{
  "positions": "learned+rope",
  "decay_shape": "linear",
  "max_seq_len": 1024
}
Each number is 500 + 25 x the weight over its row's rms, rounded and kept within 0 to 999. Layers, rows and columns count from 0. Numbers have three digits each. The size before them is the row's rms in percent of the matrix's.

# layer 3 MLP down (transposed), 1792x448, rms 0.135, rows 526-546, columns 224-447
090:490474509459491489535488516494533557488511506511461483510498516477541479496473530516449418434536506505473539482540535484503530513475520533540531466478536520523536494502465476490491560503501545491505533544479519490458453507507508516523476517515515491524493467494487489538535526501487485521489528506483471524534471484488487519455504496482473499471490491510538467522495471536526508498522486501485510513514538491505495565439474468494454507476488512493530469492517474480491507483498477476474503484491505499501478490500512456475486510469520518474482480471512519521520457533544479473553486547459530503523517499466482524509505430483517499485516524492505527512501503546492486499470
108:485504463525535478483494503489463474492525500499458519508532491481470507482478506512534513538475539486497517549516484514523518519501495500503535472477511504475489505538538519522486544550533525499484511507512488505500514484553509499521549473490489503466529507510513532534470564498527495533497518523487503495525495455506542484509549530485495452480553502532473503493548493577467485518533483470510518482512512500504541514445468490512495485475470475540497471525520481555459468509550514504512533504508507494529469502465489477523502493491484501482457472460556510488477503522521484481472491511505495477477559460535443507515519488516506490470487521511495509483526507494482525479476
102:497515504502497520505489489527512480457511437517469508497485523471494496453516527522506502463488487474498551487508513531500532525478531481500506483523465448518525502475484514509509531501500485546516535439553491543519497521523505523502498550490513511492549493500491495499537513493513473507479529530496477499488451509512495505503487460513516519470504491495520503517510502481542525476518476548471506522487480543505465510471486523434495488497484493498505505534508521470523492468493482501479486469535497487543523553548487428524545503548523470490495503499504510548486515515542511572511470457478554494516507472529529504505503480510448543480484510536480470454501526483511515476488
105:434460498468528489521532523527525446492506476468502491513534480510542478496470494474525494500519517503497519518466541500501530512506543460447500510517541502525504500524501531501477491512538554486544512501485469533523515456513452522532515520530514477551443516471544485510512474502521488466466496479459503487540517499506461501479500476484485548470478460482504491489485504519518476535505528518492505479451528474493512535513476518528507482493499477480509490518475502483466501468505504497505535529468466534450497544521484490459529481455495497525469491465514539520510477485526484515508460525526510530522569501501508476511539517510524549512482498504509484473469519547518509460531
097:510505499504503512497510482509491506487508510523468509516513524499502544508474507493533497463505480485495526461503501513519469481540489534503511528495500491521504500514529465506513509525498504502515511535561480522483492508513483504503549546508514525449531512515461478485530524524509474463532517517510496502477487474515501488558532523490469494548526533475476493467503471503497508533450498538435479501516507535494503493473451501479522467501486487534519446470522490502508464540510475529500514494518477474505484509517518482503467465508497491523496449516486510446461510486505474492501534510508470527529492517586481487518446521502488488533520528570476477540461497533517504474493
096:513531506539547439553486466502477499443489490522508486495524490492473528487462473494529468459485520501473513501516547459513494518467505489441491487473516487499472536483505512507451492536500518509524474464501509485505497491486481500542478513514478521519523520472530510478501492489516495484495516527479476550453550444511496446527483501498472473521517518517473510497523532502510503479521529536497500513516520526529511495493526535495472533506511471474466483500460498526508518507495529512462494499537484492507494497526496471518493509516468533529505449517480481489481537504456508455468487521493506514497543501488482525478495518528515499444465526506498470474513499513498485519491
100:484480478514478455513524480498490549481509486521474560541496506502502499521510509520540518511504517495464484491519505482481494452515492542493464474540507496507484514478523482562493476501518583499519504519488483530517496513513503486477494530448470490528513476516481513479496471447450483494502509487481493479494503460470505506466514567494531476538499531505445475510510566481467537506520487511480486452500466495506518492481508499465519540514436485505510481471493506517502525507536505509465470525483480545505541482512498516524561479473510490494511503454523491460506546476496499506509528480488473476524504473490503483496513515564505465496524476486509486505468533461531497512489
099:471484507496491456505509464461522544536510505497484496545497489535508492463467505482482450483525517496516482506544504489472505482500438477482499471495456518493451548545522505473518500501472471513473507507492502508519457478441502496498487517478528527447502526525463492472527500488525476504489533550485473472488474467491467469521515472457493508508488482541474532489520511416488474476451508520532526477524522462480469512507508485495477540487525513513510496497452500464478543515501530484527474495524496444468478504521531488533494526538519514501493528505490519519512485466485483505493510538471450485479502506502497517515528478495530527490500482482513505463506459509485502471449
100:491473525513489468527466459528487471548484481493519524502528514477524494478514487458463542503565494507497522530529511471482474529492489485495474494481514448511500486498485515474503525503469524494553520547480503545491532463509481563523466489476502589490478518528483476493470503481518529506468484521491492560504494466498504533479489506474477460515495527500488558488514512500492453493521489445495499553513472476473493544481519489524507488536498507536476476571496518537513475513506513540538547521497559529532477489483500484495502512496523486492517526513506480471491532507452469494521513488500468484492468520509527505553505492534507491491536525502499508473538492519472497494519
099:527501486520527452494497513459507485473537509496517489540535471534516501512494468489461517487491494484477516517545501450520476526504522521452507508521507494495478516518492491506486556559487486455500521511504496498526527495451461519501496536526492523470487488508484523481509496468503493507524500532499468518469527496503482497483487531464452552504528530494526487470478461454477504528559474511487492520459506494501487466477512503456501539483480523514490514522498511539522540484496543463548491477535509483470500491491506501519500514522488496487521504472486505516472523480462439472491496475527550512506475508448510507526504521484496520493500506492501508475507474479537482459488
090:462479462511503536501535442459525507512453515535504508462495507527488493462558492463503468500502534536443498500487479472519515494462522532521513484554526511499479534506501511523515545467521544496489493508464449531519491512482500481473485455499473478561497530527510502497489475479490506538490469520496542492538443485511477563493464507471510469497490469509542500499516503476540496449515476527493496487487495496477521495489494542492502477499509497537530522496513502493502541523517490503504471499480480505530531566489503502493508463467511450481498501488456492496488508486506499522478470451474507530490495506466501478528503490491519488486521494501477473483506453481461520475484
094:478504507522468517522486514476479508483481471466484503471510496511458485527491481508526482480520459532496499548503489516530478540533516534485544501547496505437474500517477492482511500492480535531471493494509501534469519460505508559540552538499498504477499516474531518493486513487468505525497518470521512472477466453511535492552535507509541468505550499489515530484439489463516463455513506479502510499533475491484505489475511490517535504472483468515515496503494489496462579498546441510525531518479525543546511488510497546517507493510500533511539461464554506487508467506496484482468479520478535473476494511529540487520499502482503497477496498506513486511474512489530478561505
095:527512504482538505510514531484513542518482500485483503556498538511524482523546474466489556516553480514465491501510477467456491562484534474533492484530513510479523468457512513535432475470486493506476530488495508499491510522514495514505526496504484488509493517441470492510509529557472485532476564471523488496523490524463508477499444479510541496490488489485487472511535498538481520503529482493485490462494479509451513482505521489534506464525496524497457467506486500505533463501504487481558488511505512520502504477555489493534446450534495504509476489489509502534538477495486527513477517526526494514496534510494471469477501473527475516496502484530503492532515508529511501486478
100:506491482487537503495517462500504475497453480520508483493505524491508483483497509455491532491550537472546479504518509548519508487531522485472508487513531496495524491509482491509510454482499478507536454542497497528488535504520467532491547495504482504503471497537528492518485496495462504488505529472519464527484511526453481480496533488474514528516506520527478494488468476496495505537526472453446467440531517526506506499511534500516503525485546420463534542478474499506476494483511485502482486489477490492508470492484522501469538518504495522492494525512466459515523481477544548504478493507467509526449450518501477531489494486487510481533541510509536471459512531478459531530529
104:527523530491494498484517544475508543453474491479481485534532517481532547482543515523421531520484493467500473492524507490507520482462524513491434495521499446458507506519507523500462483475506518488491487486486451499485484512542468448506460455475510526488487497472547532515475475475491496496485498464512510487506546509473464480513493464485497546499466483519540491451537483484501508490495438467479572478461475529526503545517470501524482495522491495469457501490522502522504503517544496507522544505467505517468474510560459487515528519538496477448489515537531457503475472502460479495503495538519479489513483492510519467513496500490487490497528516458476524499495538537480504481485
098:543507500471437525533496515484519508516528542529506498498513483514483472495482529511525531536500492508439495463501501503494484531495504510519473556505494436490492536497464518511508521527521526500528509507528479528515497512497534514487482537527462501510461505494512493489489548531525479499534504487545501511509489540506499516459493471518503489495486512497484484476467534492516478497523517472540475500481502542532528513529528503501515500505538504467513466530468518514512485444515511497514501502501445517498523532479484498505493483487494482514487495488516537530502514535516547465493494500487502513485502453499523553492489545513484496494486495491509513545499497476522494497435
098:504527472502542501501451516535534485496473458461465475460481483511521480521503488461489523507525531517523518470525469529495482453491529533497503482454497463486504481477538519492482473530492448474470482527546502499516463492488512510446508414458482512488504552479503508520495460501513480533446479510506487531479513470515497486474486480490516480487476475483519534537478525516504518543482523517533512471482504487473475475502486497504486502529477511476538550475484466473494474514516502450467486496459522531496494504473456510519502503503502512460548479519488472493478512485479488514495517476507543521477517501559533496518486523473489549530557479536487510492492501500517481459543
098:513494498510471507497508505512478472519467508522514525489475526506474481567484483433494543528474496440489502511515517549485493512528464459504501483546454513517501491536501478467525519495517494541515493519465448555504560489494549493477475524498524520488487556491541522536493491527471521491519460473562546519519504495520542506486496501489472516497501531477483495494545503521520471506493486497492535541503546503525530465463507515502546510483542542560486526502518493516485447498544492492509486475485490520496448515476508501467527524484491504498515492446505538510517517506455490517492445504495529476481444502496532501482479490491513463552479467490486507473500491489511474497470
102:486537487493509496487553510463478512518530502521529499521491468487485515497519520514501480502531484522493484479512519437485482532468527476509561487437475503501529523550486521496528523533503482483501496515521505537461526482537529501516544525480498480483497476487485485444508516494493542495513479495508512517504521501528507494493482519454547517485518522491489516508460518533520485474478505492481542488479490483518465522505474498507522503460531469510530454526489484505469482513488516513550492487502467458536536484466460506531484474527507509493571480506475495477519531523470518527475475515560488458490521503549494499496535458501482499477508473494507503483514494503464520450463
101:457467519528531459556528496479503452473466483533480512503486540486528503493514497490493493489505442508509503488498561470551511481489527524559525516529438473498493469526471499465506497489482472481503509536481524484463524478516515494489520474476508490434474500500519502500450480482494499497495509514473509496512531493547508481468449510538478535468492446521516474488469493483476496515521498485522548483529510539489493493454480497470504516508542511474478474521511533562515504501522535491498489484535477535528516471518505511483511478496522523487503464461529501455462490504514514502485502559543502477422513486546499440537519478478447542457467491501468504522442493477454486475460
105:506476484515504523545478455462464479490493508476552523491489541497491484536506533551487513474504487492473477531542543513512521467500480516516480506498479495444484468521501508465488520492491505505464473495473499516475500496481466489488483471457503539530519473481502458512532494480543463484499487512514506490433489492477529486540489468464471478520473497485483477502486469471574512486507467465518531490512496520495481552510491499502470527474483502470485509506491454501507451536516481562477509513553485464526490471508508484497479518494475556488524466536521497475475500467516527456502499482491521523513552485488488516505521501489502470522496538483533513499394540504493464503508
# layer 3 MLP gate, 1792x448, rms 0.145, rows 527-547, columns 224-447
105:492503471519530534471507468490520507495506487488492522507504489477493501487492489516508422488496483489513508490481511477456521550534593436522522472500510522496552529527484522508494475496484518504533507485490499576529493476485488513525478470475488552501483486495528513510514538505506446508511504528469530536502503479467482512494512468441530507498488512516544485544476504510509539519490498522491530513474474507494516461483515523526508515509539477482455514504520507478493454520459506515518500531500523494516515531496548543520475492517498484469458516485550510511514474473482458495549514524471518531472483513525484510521497474490552478475519474484513532481489519489514492496473
099:481490506490533450518476521477518483480496532493547512518506523485479546564510509495523528530494496501528502481477475500462531462510513492474526522475510534494467508513517473479494464486474517511553517537503497471495476491503495481536475478531514500470530529497508476482508463529527542490504503488488483497504527508468502557508502566525540501482522506504469491503540521528502521480482499462531471512512561513487500510494442514555477538500496493502485463465525468452473524467520502470520530524519522504476462488481529549495472496466526441503552481502514474485520478482526475505563512510571441498477493511520495506468484492466525469505487475468537526520488476506499527453551
099:570529531497514513483506516475512525523500496533508489487471504504474472506520474495514502502515528480539508472514483480484489464493488485508506491501476483512513488468529500487541485501514480509502483484494542486487510554486523522451526501479546510478543484524474458521510535542493515547521520515510524478501543522480529513504512541503462504570489507472516496477502481480512517497528525551509537461535475554520482452543544492467470536495473503475542473460509502501488486497478516521488494506514546477524445522464515475502495478498514479480514503515490426489490487517456540495522478516495504496448518483484491538468483517480473468459508503497492508511545530453528526498508
096:461525498567492510498507489487509488501502506545514508489550519510531505489503522495519512495469506504537517473521490488472492477508505475489496509495462474523491531496490507519524527496489530535471478471577564519510484481520482535557467509504496515447534486434500501471534533476505491476550494517485506472522537458500490525473497579499484496507513535497477509463527468477510512504493474495475456455552466512478507511517508489476511482564497491481506501500481487513543463505458505511490521511515494537464497467540475466503533492506536469516498508525478485479496553542489476520499516514499486527526493530509485478477525530492519522518518523482526516515507511556498437528521
098:470466521513518487502477500475492485523517512503439485453464471510526515487557505496503508549518504483522479495487498513448494520467499489460509490494511497512505429552504554464463506531455460506468493520512482474553518501519430477487521502501478492514475489506531525486485536485437480494510505499443505423446458518524508506509519508534530463487481514517521493480482516488495506525493483481453509488519522480493522484468502491496544523484510514466491537512574498506469505508504458482520509495522482498536480506512505562482542482502516537503495582554509501484466504503480486463506501514534489476528508501447488470487506508481550473491482514482508532489522515498455502508524
100:495484496506513450481531530470508509534532528470472462515479497472458523516520517546554512522484509446498535477485469466492552544496513490512495470473479477515474520485498533494524493532533556493499516512490494488531493495508488497501463511476519507505502514519478486473520469510454492515496509486445453496471484502483462515453469497468471461510510508481496525489473490517491545495519513557493510501479462466482488473489467529498515523492486486553484505469470508528502524505504457508497465494504546529513504472466491513500514530499451498484504494509475521476519497494552527508507539504497469508478495500510590489527523482508538448486494515479502508463489542487496558516489
114:501495479503496511505519502500558473528500524450491488511531498449495479477540490451499438448520538498475468472491493516491450531501504510496522498491474490524512533533510518468469472530498469504502489502494521548483471498484529515516487498510511547485463507488509538491479512506487490510499503514483507482464510549466482505531537479492487482530516473485507464482512523484524470543479551489492493532531463491488482513501493468443483505504487494542518516522485452459507511492483542470478533514517517541499504480515504519534535468499500554504467469528509514502529486471494501503526503515509481468500499458526540522504538502522477507510472471494500520487541490565503473492490
104:532564509501471469482473462490472471491470499512547497485477521462511489469505491509508495479510480487495448498475462505503453516503516469473503524498506524567526506502502456486491460546487494515473475540478536499474512500478474517470497504511437504530517535515486496510489501508508504512457528499497525496510461488513508486500487510485543471491563475533507488535487487515504465510523527533518507477508485495485485509480478540463501526488497497521490511567544488476493478500435464499470513501472483499486508500511478530515519506541493481494478479547524482491533466525484510516480506509472495500546525483518471508505512462523488501455509515470492520500498522451477473477503
098:477508494498493512495494493530507503473469487519447523510454522529499499503540476470545508476481536490505489487481488479510504529471482502522540443556499509463446481512487474489519498486495517508457425491505506495495503490542502533511473521501493500483473503492496487496542525495490503471473512522467503485544459501474473542452523521532523470480466516466447518521452495482508530453513526488513456462501500498507488481489515504527529490495560563491505503493488537492484443521519484486513461505502460504502483468469562493500515511514501502506495522530501458508494512530579503530524481507478501508488452504515525523526547535528497501509493467526506500464540512501543555489478
099:478539469520503482538529533478520499498423528489501515536529497519497490509464506473512561488489454515511543508497486471489514515525503496480524507505504530491479497512514482489491500527487531494475499480517477477486473496514463515506478487516490497493516522525498450475474498475406532484482479484508545487515485497526438533494485499466504514511531511524491477530552503510502482463545498475494508525478532505530563513524529508478499496488473462500521492460524505463541474474501507483508499560527468512498488515521539523491496550478545485491494503495461477527477534508460547523479528466493502517438501469518489520518524495506470483530495505547489528512462522480495453473499
096:473509524518499538494460504465443510463483533466469519529502502503485465549490490487527480516489533477499519503493514542501489499519488522514553537504482530477480487538513534492504474487471503536475463535498473498485529499490542528549534522515511511459486533468520538483500541482452472530490526525514477452463492530483517503491501492526466488517546465501479526486437496466512504535548481488533537514497475512513497541512496515516547475503499511520486490541484484467480529503500517507484482472427489521523472496495483581442497520504478516542495504475513507543521473498538464449489471476525508489486508505531524484512504521481512477522535488517521489484484507464515495507506
094:507463513521575516448514524500498479509474500481491487511510503479534433558532489462522490466483541510504543490517502530464505525481502459511496508466531490469474451510497497514445470536520532485470526501435499445536528534510455511461522530512482474497519533481482510494482489500480449519472579491515490519542505460503514508530482557490534510493506465523464508468489484495501492477472519483502511499473519511498529523485470461536534496509491524487469503466490489493531476490526503496490504464516531521503500473528476496514465488520502478497506490513504494499495561459497488516456532558528468462496513501525505518493511524512544473513496478495533485518473525513528518455491
096:508491505486526529479493470482531517513498488509482508518535520535501532501503445492536504460572471521499487515532506498476490502480479465495512513493512477479500527519470552486555486494510506516552455486501551496505475504480518483508490501524488535491440527540533502572516531537514489478470487537469486483491524461454488490471475513497469522475485491532484480509503449504537458506537503454483518446457511521549539497521495516547494522502547463503520537524502490437453482489457503516512477498516555476508532511491520497455507543467510513492539502509473500518489443483526509491480519514494501541455541485494531529535514478498485491521478476477525486487513475505523535494501
111:483510507452503491518491398568487497518469519467467483503499510449496497499432495507529531472456531508504484508457504521474502449542467514513528481506515489503526493529518523491539504503527489505516513519497536470514499489507511521556502471539501487469474512473447497480513527513524514528500501506524470523504531523492480545488515505524487473500513527504461479462522526490491474509493560470481470498466513477502487484461510506509545494486517519498529505537433507495507463474507505492511512501444460526522534485517508475500513499478537507454522500483462505497499540489511475565518484453487515543497502487516499522498456494465459477508547438530513514469505468487536525534536
107:493477512472453511509495490492484500511544514553485498471454462480503494530456509495495507464484532491519542457502480438500527496499509507489523530497474461513525526473463495520510504519549497486514506520549496474510527528492527489468490489477493509532493497441506480478519533529495553512465488517533501493517499516509553497443511496494485503538452528519547504481502492480509520495530515488523487523549521515536553540510509491502507441510497527472485510528472512484518499472547489526478484451477466524471493441444474512507533529530489456454516490518474505500508497503490501510464502483476483524487468429511516541488515527451491473487469532503510516503491487491509499508472
093:493487510520508509476539460519487517497491475512492491500540478480486513474526485570542476499518515512514460478487434512521518517536471459499488542492493492548525463535486492516544475493531480468477509518495487505457535502505480499498485494509514501473462460464551506512502537462467490510491524508487500477495501543526491572573457510484484465510499532484496492484474476516509514477492474467485514469490492522505512510589493483500497473513539537508518473478474484474510478462525531520522533539505500500461509502497513472512461491471512475500533509447546511482515498505467489566502574510530467485464504506510509465526473518486502531510492483472505519509465508526473484522490
099:440530527501451502523504492475533499488522510477512518484505512501504518498532491554528516504509529507484520529502492507471439510516487461507509470523533507524528488548449466496497490488495501510500507484512514518482513482502465443513483511512495519487548521480515536482474510483534525519492490487504537513563465484477527485477514503486479520523546524538521518526531493496516451536512518499505526522550475467489497487475503504499460513504472509511529512507519550493547538518516550485510489490516523511542526488511510522527513502500537477512488470525489539498480490503522526452469479524491489467534473489519469552471482466496487494483469498490519496491519553505512467485483
097:507526482503473531504502487450475523524542494519501503525491489526481476470527450525527503478520497493503486478500508470502504528468503497510494505478449453479504508488515472498481508518521490474464463476506511509477498528526528507509543530524535494497501457470470529484523544491539538503513488456504514496527489485486520497497486512490488505460488504493487491533506533496496483457489522493524511554521492521559514468481463459518480516492516490515512506505493534485499470500500491545516519494489501486534496547517506490494484492554498512484512490463482520492522539489447514520483473504549497533469495508538518488501502499453500540496543522553520520523557497484441551534478
100:493495479512530500520507515506481496486496514518477497504439518504554472480469515477496474463499453487533497495466524491544481467481549509525515496480494505496535471533467489488503507476533478486558514509494483490462504499500507448473486502468502503459509494503523514483490512491476549471504536479528491508493501487540503479495506494504465523454524480564513498533506518515517515508454534508519528511538472520483503512472456478519503509484512506493452503503503502493462502505483527499527470535526459495528502514503491471445493475475497542500498425484541514459486473514494514486483492518478532486466495469545487479499504469489469527486483479538472480478476523495483479494482
103:474546528448514490501478513541524546502558486465485494503493494546537511524487465553563503521492478464500477479466528512499543512461530513478489515518530511499513527493499524466489465520474504496509483523504510466498505511527478488494482505528498473512510521493517546492484450481515511481498489534499544526494501477511497469502528471534488513456545528469514455558518514496467473442481466505528488485512501506491501516514491510515471454519559533494478503542503549498479477480482522466496483515472480536492510541529454492497495483476469509523534514535519548512512480488493505499544497510515475500508525493543514513433533486506516482486506489498506472473518472511437467491483
098:495507512482488498514536531524505527532474473487541485470517541550532490508529531496514518521478481511505516524455472470520516532507522492491479441528486517476546457451514489487523489504492487558453503524453503426530536513481513518527477499484471512475510495534468517504485487529505523496464480497481487482465491526512532468509481548545476502537489457515524486521528489485517440552482497521485513492506484484518496495502496533519504506468472502503515503486518461513488502511489462478483528510481469486523457499487485504477479491514493479485489504521540522536519501497491495467508507491493533515533516543562489488506447547534537470486501438503483540510506541480538531467467
# layer 3 MLP up, 1792x448, rms 0.149, rows 527-547, columns 224-447
098:530490474500493510496511531441495564485531497507486483510500513502503483465519524471523466521487484518484495514526501493491515478539553453479523495496495498472538529505489513521493506455525514485522478492466529521508529530483511455490480532462510456484511508538518516465494552484471485474481509523465485514503493526481525507533480483502516519492485504525509481522501527487494520540515537517501541506448519485491523483506500502544488491526474503510499499521494509447480513497531511458550530559465548494473556501487514536507494490542522468466516510498489498532503519495471481504526507534478515574502493546485516537491469497524567491503484498522502495516511504538510497462519
092:484488535516516491489473503504495527493504505518543477498513540477483506536500515467496487512540504476553512511507495486470482433518540504487483514497525526503512527496519502508480447505490493531554503509507515480509464478464493515543457517522479490485512495498501457469511479514510541466466488455459516506505520531518491543492468543504498504486541505473451500509514479476488506461462509460539482465525537472494540517496494517528495505541497489519492473504515452448492509485504548474511542485465516516462482472497533495498475503473476516457536488533523505509488488491488509473534538495587496495458498487520519498478481511467479493496498488494491518491504487526493507472573
100:564490561508501503514524498456526509531519504534493529492506492528470472522527469520506473521535561451536502495480515500453464506491496482523498521491498500544521505481527466486542487482479508475525462514481543466502526544467494482477536490505515510518532476524491472525491514528519517503530534522462533502504545523485541520482512491489500489539511493498507497493481499492525499506524556548512527488522524516515470459526558523476472541496468504461539464462486503503468507508488463502469500480497531506510456506485471481500480498505520515481532504503504440475495465515490532499487505518479542477468495483529489480459469492504487442476491532516478514512559530463561514499500
091:515517493491519496518465530526510496495501502485485480494480477472510499528513469524529504494515461499509438496492540532488523483477459517483513491506525521540489462495505489535467469509489453505501512485463493469471553489474517494450498511519494470563496545491489488535480487467517543503507486506468499504553477506478476542533470454474528511492490497550532492532468513497514517452520527464529502514460514496488499528495515544562456466441500491496516502505488472495521527499495433474516504491523512540482535508523522536477510511492492533490488479496549503540472483524518502503502523524496538464472497446451495530497472484467504485490525527485504511512511478473522536464501
096:490520478504471518524509507458536528529493527529498478482536513523557457474481513510495509528461497482479513485479516485525476510507490488530490528531556504492522516457486518541499497521462527495493513515505477555485476512445505481514482497503472517535416503512463494487534509498487563521506475512490519510519496527478494519444500476499492511464484489450501493547501514482492514499479530475518541524481487498461497542526534491518489488504507509494514525545536489504466520487518509471471475532466528550451470480470486521496518501482479510524467506457493501544490473514505513521484508515496493517491491497516510534527529475500524528506542481494495525532485511469529527510461
104:504487509456510533505482462466507475459492465488484469488509486501512525418497481484435492462446486487518481447532488525478492506469538461493503509458497489477535500527483502478507543500475480468514522469472477516520460471499499512504522461505535514475469527512519500496495540532519537500490532474497491512519521507554549527512485479552484516488523500456516467469512501513502446539463507481523502508520547516475492463550503448510453502512509511490489504514528450507490462473498493435507543466486509496518461471505504505479479531522500489542495494489513508515478469476447507503491501441499498535496508503476494509534530476452483498524474516493487522477530490510515450501531
117:533553490505510547473489457517514519441481513532550484502471505489516494499540506496485473493494508512466485496490538509515528504499532547476467537507453480520527457494535514491557514520524499497501470509523492477480523508507512487508531519526496497534501505514480518505454537511479502522496481508484489493461507524527480486503535520528506485531501496489499485485522511547497514504459508515518536527494486532490494497546504487513492536533495472458511478496485467520516519513458490460508543538480495490548540484504470493525493523510447528509510524512496492506526515502486602513501483522525522529466486484510511469507499546506499499504506502457511525503476506445502480488483
105:497451483450521496476529458501491549489487520496506508465503467538503504525502497547519505494474490487518510468523484502474500491519541508510491528511485531493526474516495494506489496489509484486493499474447474508512475489520531477482467502489508463541566476529479575520504483498448522491491537496516497454488519531500499507489519482549491493467518478519501469506476533482516530477513560502471489463485465565505484513525488473493530517484502486485502498487499503459533506458500501491532480486530505484454500518531483535478489467454441481524524554515553499525474504489558500522488474479535483499483501497475461472440538503497492543506473511474520463487512476498502493484477
106:494495533469499511495459517538485522508529455493475525471496529466484529474515479511520483529519518498517485505457500526485504462454488480514519497476507520540494487456524514494504461483477513495508495535478509535472479545520538517486524499506558488546526498445515485480501513521506495521469511482501508464525498542471522483520491437520494481484523487512508514538511487527551483463461493491524505448514457527483480517522497469514538514538492497481499460539501494444489519507486499542470499458460507521522502495512486518467473517487490519503492483514498491506523462497525511517510502481476477493499522490549479455466517481457499498500482471504497518516512565520495500543524
093:510463518490489479493447537495498477523499487494522502511470551487468511527471512482489505467490510444505470536492555542449508513528524518475490496474473524493547498473523527487506520503504493504500492488503517521451495469465525522517490520501532539460512463470487496484537501531512503468491500494466444516499560498438513503494515500548485519530507522502492476514510499499491482522507493454554495498535450519502466500474505500511463519491432502482524501480533485484518531470487547506468535536523476530497504495450511482515507523513490522530511516506520506504508479519517494491496485484542541509512498527510495500457521523518479493577480483473537510513499517566541482522509
086:479462474481488473452494475494512422532521493539524499525467458516535539454507494493461537485484510490507500543479486483522470476512520483494466481508507478511536517496502462505497506522516497474511515448520554484492503530521479495481499498478498512519477457502483490517481511506516495497496471475483468535488478509475495492533497493476550466479456495498501461495570539526507516500448509506492505523491521459518512489487489500503498543486485481512528527505502514515510462482504426481493508495549483472501521482507526442520506511516505512494501527485459518472517508475497509512549493516507489502534489550497458493513508488481481551480501497503495494494495476471508530531491
100:488481465522494503511501478475491479487517469506500517463498487504483493498453512498471460529470523530543501475489488487546534480497517558503521533482507483544516510505539520475471523495520503498524472490496489520516539500524545463483504513490502514498524546522519474466525465471529508465508481486453529473495526483560473495548518510460475500524496542480487513502476500451492499484469489468470483525493508497529501482464477544486487498484479458500559536513511476505454575489509482511480511509529460480445519496488488507496528561472534540478526515493510505500500549530517475475539464500453473502509518513476543517486500535507487504504491512456491515448462493473500529492456
096:498550545530493498495492488549492516462486490467513469499473483485464470510499493497525472473497505526488499488520516474480500485524496505531517510482477516535530470508511454529496516517469506503485538527546533475511446500487479508501501518525539494461481496498477496475518498556501443505482536530492526459499487540501490474447504521531492505538472504520540510519521532493469509484504492516514559511452515510486522470446515497478503510519427553502471518532511475503494505528519512541533516484502511528494505508483501511502521474518503502506514492488523521499514538529474517524517469507495489435536516496492485518484465519494537500456462487463503483513484538504491523473509
113:483525525517500547509508487498516475480552503549510502480438452492494523513494490490498507507498527471550477487498546474487509459479533518506522533520536474511494517489492486483489452472514516480528513536511542490508565486514489516486484469522518549509491524526511489463500507522495518484508539526488515456523455484501492530506480490511451482500507511537488481515528483457489502506490520487511500504523483491508529566433519516490526498492510513545507543496497473510478511468518543498533473449497503486477460494483525520501559483503467494492529546570473478539533512477482489507464460514474514473483504527507505509472469450518507461481531511461528492485496511489461505515489
101:506528476530492474520519489485537461452503522436545531493533533522537519471509470468472471484506501472540481545500515554533484508498512519511456490481507512507529483473530486482505495490458483533464495480519513450501483492532500515525521454483557530448512475517503454447491462475454511503500515497500524500486459503504489497474494500473503474511470486486477485502499468524473461490502489543480508529505516477493488498538479498534551498508510507524494521484460511503506492529507494474516507493521518516516436519546538530531544529504511486558497513510526462469546484483483495477487500458504516503533537548499539491542553454515517499492507482454453495517490518456457520499517
093:505515502488442480529515517464466519507497454498464507533555494476518542514490491472495503536460513504472529526516553526478440495513441478490516496519486431478508515509488521476515501532509507568484496557493480532523501508485484531506495522496485503511469451533525497492499513514508508505498459467494523460510497517486455530487503510524497467509494501535505546531496541527487490466516471473525496523511507480516505539537471535554478497448516467498519481483484507550498543479465528549503513486503479512509480479483527507527475540520490476501528492498515512526503507534487498529500503490502485511495508528417493485486457480493511487513501488507519469517498526457478493530487
100:480502513492503423501469482516498518504539464511514522513491453515516549445533530486510483498542505526524532484490485497541527522472515512518511513500501484489505479475514536486475465525530513454533538523531520467486487517472487508512549512517528496490545481502474477530476474461509499485509535553474475507475464479489489496539473488524491453497509452461488506501462457507516519488524496522514451482541457526489512543497485487518465502512458479523513489515510503478529516543479525488520501524543516486498552497505472508502468492491489528527487496535503488498491523504528479534490536522524485533548525527509470533493506488528444494470485505480502492511503501499514476492511
101:504534554522499451482503485478536501497502511503521495485475517472485495477478446459481513526487483512532527476491476479501515533513500513495432514537534478499467485492496509497478511496499516479541484484517527503580509506464500515493468506512452537483480518510522532535495496549457459482492518507473458508473514540513511505480498481530486516553502492505488488521507529488463521548515458513531476514479497493529479523472474504514540460473506480481510545502492490502508514533505514469500486497504500534501498516509541488475543495506543518499494483507515522499459486461510465479521487496446515548476468514486486528472457525506518472494508503483512519525473507497502510558498
094:488520526507510509457481436505540499478499510488457504504511480459504446512527501510496509512513489473484512509505434598482492504525457478475528510496559481527506526461505522526503504474487489473521446505498479516499501479477503531478521524508496512552543506514515513459508522479535496484532492503476512461472502495483492513504481479516509503510473515463486485473485529514477548550565494489499474527509487492507498493527539536509524475504521531522506506486464497531495445541513434449495481431527503516460469505491505503483494520503525472500511505530463517456522503504511561523492514494491471495544475457489517506479512502502522449529452525502526486479512481515530528537522
097:516544518501472499519477513488510519509522458512466465495466514515538523540512505508488432523501499493467546482485477489479471492541522493516531567507484518476453473548485540489505530519513509510504499506531505520486467532505486452471526469552501472490521501484477531498513527493529486515507502500493507491532520509512501514514535484525493522484502490461503513504499486489447497483469511500489505526506542489531500525515519528481489489535535486471508454464473481461543511473524489451524553517485501491473494503560504478515508512538491472496517524453510528488500520547483451468525498546506517526532517505444488499509473512518497521510479455491434448501511497489474510432539
101:482512521499519504455535552476471531512496483512496508505499503507499510539554505491487513519530485522460510509500470500501513537515485482529517446497498524500515492477511508483513493458524482572501479476480524469510513545464486506523509456489448482486514519542489501500484460502513510511517479500506482512474501510506493488513505529510494508433514493493523473440468446495514436527536511540476494491496488500500577488508505503548505525482474494504543526508534496566457496475496508486509508509508507469471486496468506484472486521495509494481498480534487509482544503529528474457536483498502504518466522449526445497505460541509511493478511449499443521482478504504510538471480